{
  "n_layer": 15,
  "d_model": 192,
  "n_head": 4,
  "n_kv_head": 4,
  "head_dim": 32,
  "d_mlp": 768,
  "vocab_size": 4893,
  "activation": "gelu",
  "norm": "layernorm",
  "norm_place": "pre",
  "norm_eps": 1e-05,
  "positions": "rope",
  "rope_base": 5560.0,
  "rope_fraction": 0.5,
  "qk_norm": false,
  "attn_scale": 0.177,
  "bias": "all",
  "tie_embeddings": false,
  "parallel_block": true,
  "init": "normal",
  "init_std_qkv": 0.0361,
  "init_std_o": 0.00658,
  "init_std_up": 0.0361,
  "init_std_down": 0.00658,
  "optimizer": "adamw",
  "lr": 0.00206,
  "beta1": 0.9,
  "beta2": 0.98,
  "weight_decay": 0.13,
  "lr_head": 0.0112,
  "grad_clip": 2.0,
  "warmup_steps": 510,
  "schedule": "wsd",
  "decay_fraction": 0.772,
  "decay_shape": "sqrt",
  "final_lr_fraction": 0.1,
  "batch_tokens": 65536,
  "seq_len": 1024,
  "doc_mask": true,
  "train_tokens": 315100000,
  "steps": 4809,
  "dataset": "wikipedia_en"
}
Each number is 128 + 24 x the weight over its row's rms, rounded and kept within 0 to 255. Layers, rows and columns count from 0. Numbers have three digits each. The size before them is the row's rms in percent of the matrix's.

# layer 8 MLP up, 768x192, rms 0.0814, rows 709-767, columns 0-47
098:151131131077071151088106095120142128119144135110144130136119163130133108133125111169133134151172102117117112144089130105125089140144090137120145
105:156140099147124114140149097102087136159080130190148103160121145129125169144119159136119123137098104078086098123105162149134139126142094076151155
103:125120107106149139118120135129123136141150123160118116129088119114117097177128129113106093158100104104148078127124106114155118144115146130117124
095:148125082133103100165121116136127143159106171143101122158092128154139122145152135111117135126148145125126119132131132095130096107149116075115196
100:125167124131150070105134125125152123112137128131131150150086132105092135156120075133141134117131128116118084127109158138142098139123116084122152
101:119152131105189103158066093130091151138097134181152156138098135146116109145141096172138113138132107118166120142122120134131103150201165107110107
107:096132143130117115116140120132130154145124092128101102141099114147089174152153182175135105121129096146077115149134118145154103124103163127139135
098:140125101094146114122151081134085141116130160104123152110104070137137095170145179147133140116119143146108122156102140123105118157119169088103160
105:092137123157120098132110135129123145141124162139083106136109131078120115121134124156147130149109099111147138146125126091130136120151131097152153
101:131133118102130088126115157143127152128137133110115144123095126120145140155130124126076196150122130126148143126153114151113128167135092076157155
093:117141095159138165131150109139127121151115141129159084106128097107166112140092137131097126131141107167129134173095140113095113102130090127147094
103:132119131126138090153104140141105168097139146140115116141113165126087128094142153089146150113112121073166145109097109127187147162153113119162136
091:118134089123145121133170137126112130102078110156147183096124125152113090162130116130129145133102126107137145135104110131136137128177127148114117
099:113164150136102103125110172109131163098132150081133136143096110087109132183152111175173122144105102138146169162140123110125121138131111111118159
096:121142144106121150126109109150134175087130140090117111154131138201097125162141151129120119138093133142140111156089114125135146141108101104141129
104:177151102161127096160125125153119079097106148101145170150126175125153141172125101184131166103107155129152127135113160161150151128070151130154114
098:115126147101136136122145148124162139142148115130108127105116131099116106112130154148138131109145127132128134143097124148095148131107150112149131
093:116127142156128115160121115113097146107124136106152117140122119117105103135131185140122158107143110112156168163123143125099074136115069067135139
094:114119115116113143122142065110105154063142130143107166087155154141162104152056130128151147136108148161132140140169138098110148106126096108136133
106:166124104091136125115110118116119121090154175122135143116141105136097123121136143126166169118154138171092160101114123141097130133178129131133138
098:142118142049118114112081140122092141132142161132152115144133153121139149127128149149193127111134102132155101103111100140147099136147123057125133
097:167157137139117119132138131139090140104113190108119150108106167121165158128125171171122160103100186156120115132133138090145101113113140141111138
111:134159122054150115130140075138136114146107118163141161125133119152141148142127088134152128101102115101083136158141177060109127198109133096134157
099:129139148083100112130128138112127142106160176147173128142125175092147143093105144174126114134184122122140072156102149143110128110123115106099136
090:145112121155095099123140107119119134120140129141125163113087133117136145120114122101102125122150139137110141140108147130105116090138108106134140
101:125142099162113073125157123146114145126098149130164126105105112093086084135138117125124105168130115102128141138136088138129119176158136133164186
090:105111124144143172183117113144088155124134163101145135143112119085117132123179130118123137097109158168161120145110115143116106106096116101108125
101:170201144133085085111130115116125138128135090125161121125106120125119137117150160165145118155151086135116141116116142147119132138127097134133130
087:121120131124111101134114096123092119144158170155121132096133047150143092132132144186181104120097123169151132096110152143121161145178112116149174
097:160141126108122110125096150145147139140143117193113146118125135154122099118170077146141157136098172112106170110122098107127118158174113115152185
101:128144141105111130123107130156098144087128118113118114161090084136109151138145141178144126120126163199127155126072139106152126162105154144152145
093:143155127062139105118135149131148124180141113134144126168137084108131095115159171148139114141133133146131109128092147122129131140123102133148136
090:151113116160115114144133145137138099166090114133120138106126114118126150158158128134128135133130120120108112148122139140123149180134134107112138
095:134123184131126135170149126172122131151132143071092139170110113147165162133135209185126128157099127139147159135110121078112118136121101118123155
098:145111108101133098135128136130131143116145114138100147130153070121167117144108120152154147142115123165090141195132097106157174144155126136152168
104:118075136136127120139140159134133131101119120151112152140131072125122102114088119135120171134168119155129132119154116109175118138141129150130114
095:195130130166163166133145202165113148162156157140141157133149143105169117124132157158110126157140138127124158147115131089126129146139151125139158
097:127172137102137139103151053162119120117064111121146122155138134140150150148123147133151132137105116101083170120137140109148110134118137145101113
102:108154136090111103112096130108087137115140121134165109099108142170125154114167158134180124134117120129116138144099149122161119175137115100138142
094:142154149131110132118115115150125129149138101157110146121108143156158147130212135117130105162170105114142134126136140131155158147111110135133132
096:047108122145123128130139065133102169134105136140120123083071112137139132102107155125154122154130144102121099161131131080127111138118104120138181
102:123169117098146122148129146149142158096131163133142128136105169090113172117126152161112115127127124130175093155063140156094117109139086125123169
119:099169162109097125093095119173110190102141114136162139148108152158114162140138139155139169117094100136106145154103136110133133120122128116140130
095:180103115144123159132097087121149141130109144114135135113107122146146139130096121081148155144133087144118154120126141126123115130131151136142159
113:105125105141159088154118130146104150139105107137135148148130122112130100137152141157127149140094100155117153185116127103151118158116097105118149
100:126156135095133121162083105104125119149125153127117068154147118159144143130144154109167111148142122159055167186141174128129106106102093167134128
099:161081103073161136150161131131117125132113139146128131130114060145113137107100102124093145124093070154141120172155127143124125142160106095159140
107:095145137135116116123141101179093123082118166107103151136102132148129141154115145121126147143093122162109138096115136094120120147126107136150138
096:088130115134124138139136125117101165085162157149161166116107114116086168114137173138121097162155142087134148168097144135103089121176134148146127
102:166164134130119109178122144125124174146135144097121161135112135111092102115107122131088134122126116161136182145130129125157147120112083131168093
090:141114137145128125171089125126093136139155174103145144084102108150144138134111110114139159136158115083137152117111139158146114138165114138144140
103:124127118095090148130102113141142132122133174160106159151128121110147131131198161121125139139158077151148119148084153144158118154145114140131178
091:118151108135130148101156097166079084142122159115146129109182097114140121122118157094145139132119106123089141123118117161110126156115110127179125
093:177143171082133125126116128149111117132100123138126153130110119141111107139140207111168137122107133123096120118155161087133075164137134156123159
100:150131150133114145162102110139121139115106178108133115134120114104107142129182112142124104132163112104091118129160138112142094147127115087136129
099:068124141103112137111133087107135170133125110123116146098109126138152141149134169146152116165067084097110160148112125128156094084147107128147125
103:102163132142093151132129172153150157167145115133121176073099124149116180143182170147133142133140116138078136128121113173142080100100127142160128
101:126088131127153103163144119121159130116134102135168088134093122172133106164135134179132092132140118101126136136136128111143127123106095109148191
096:146099146159135113157141160156155127144095147120125134141128112084134129164119089139133171112104153092089109124152140067158117132123132130155135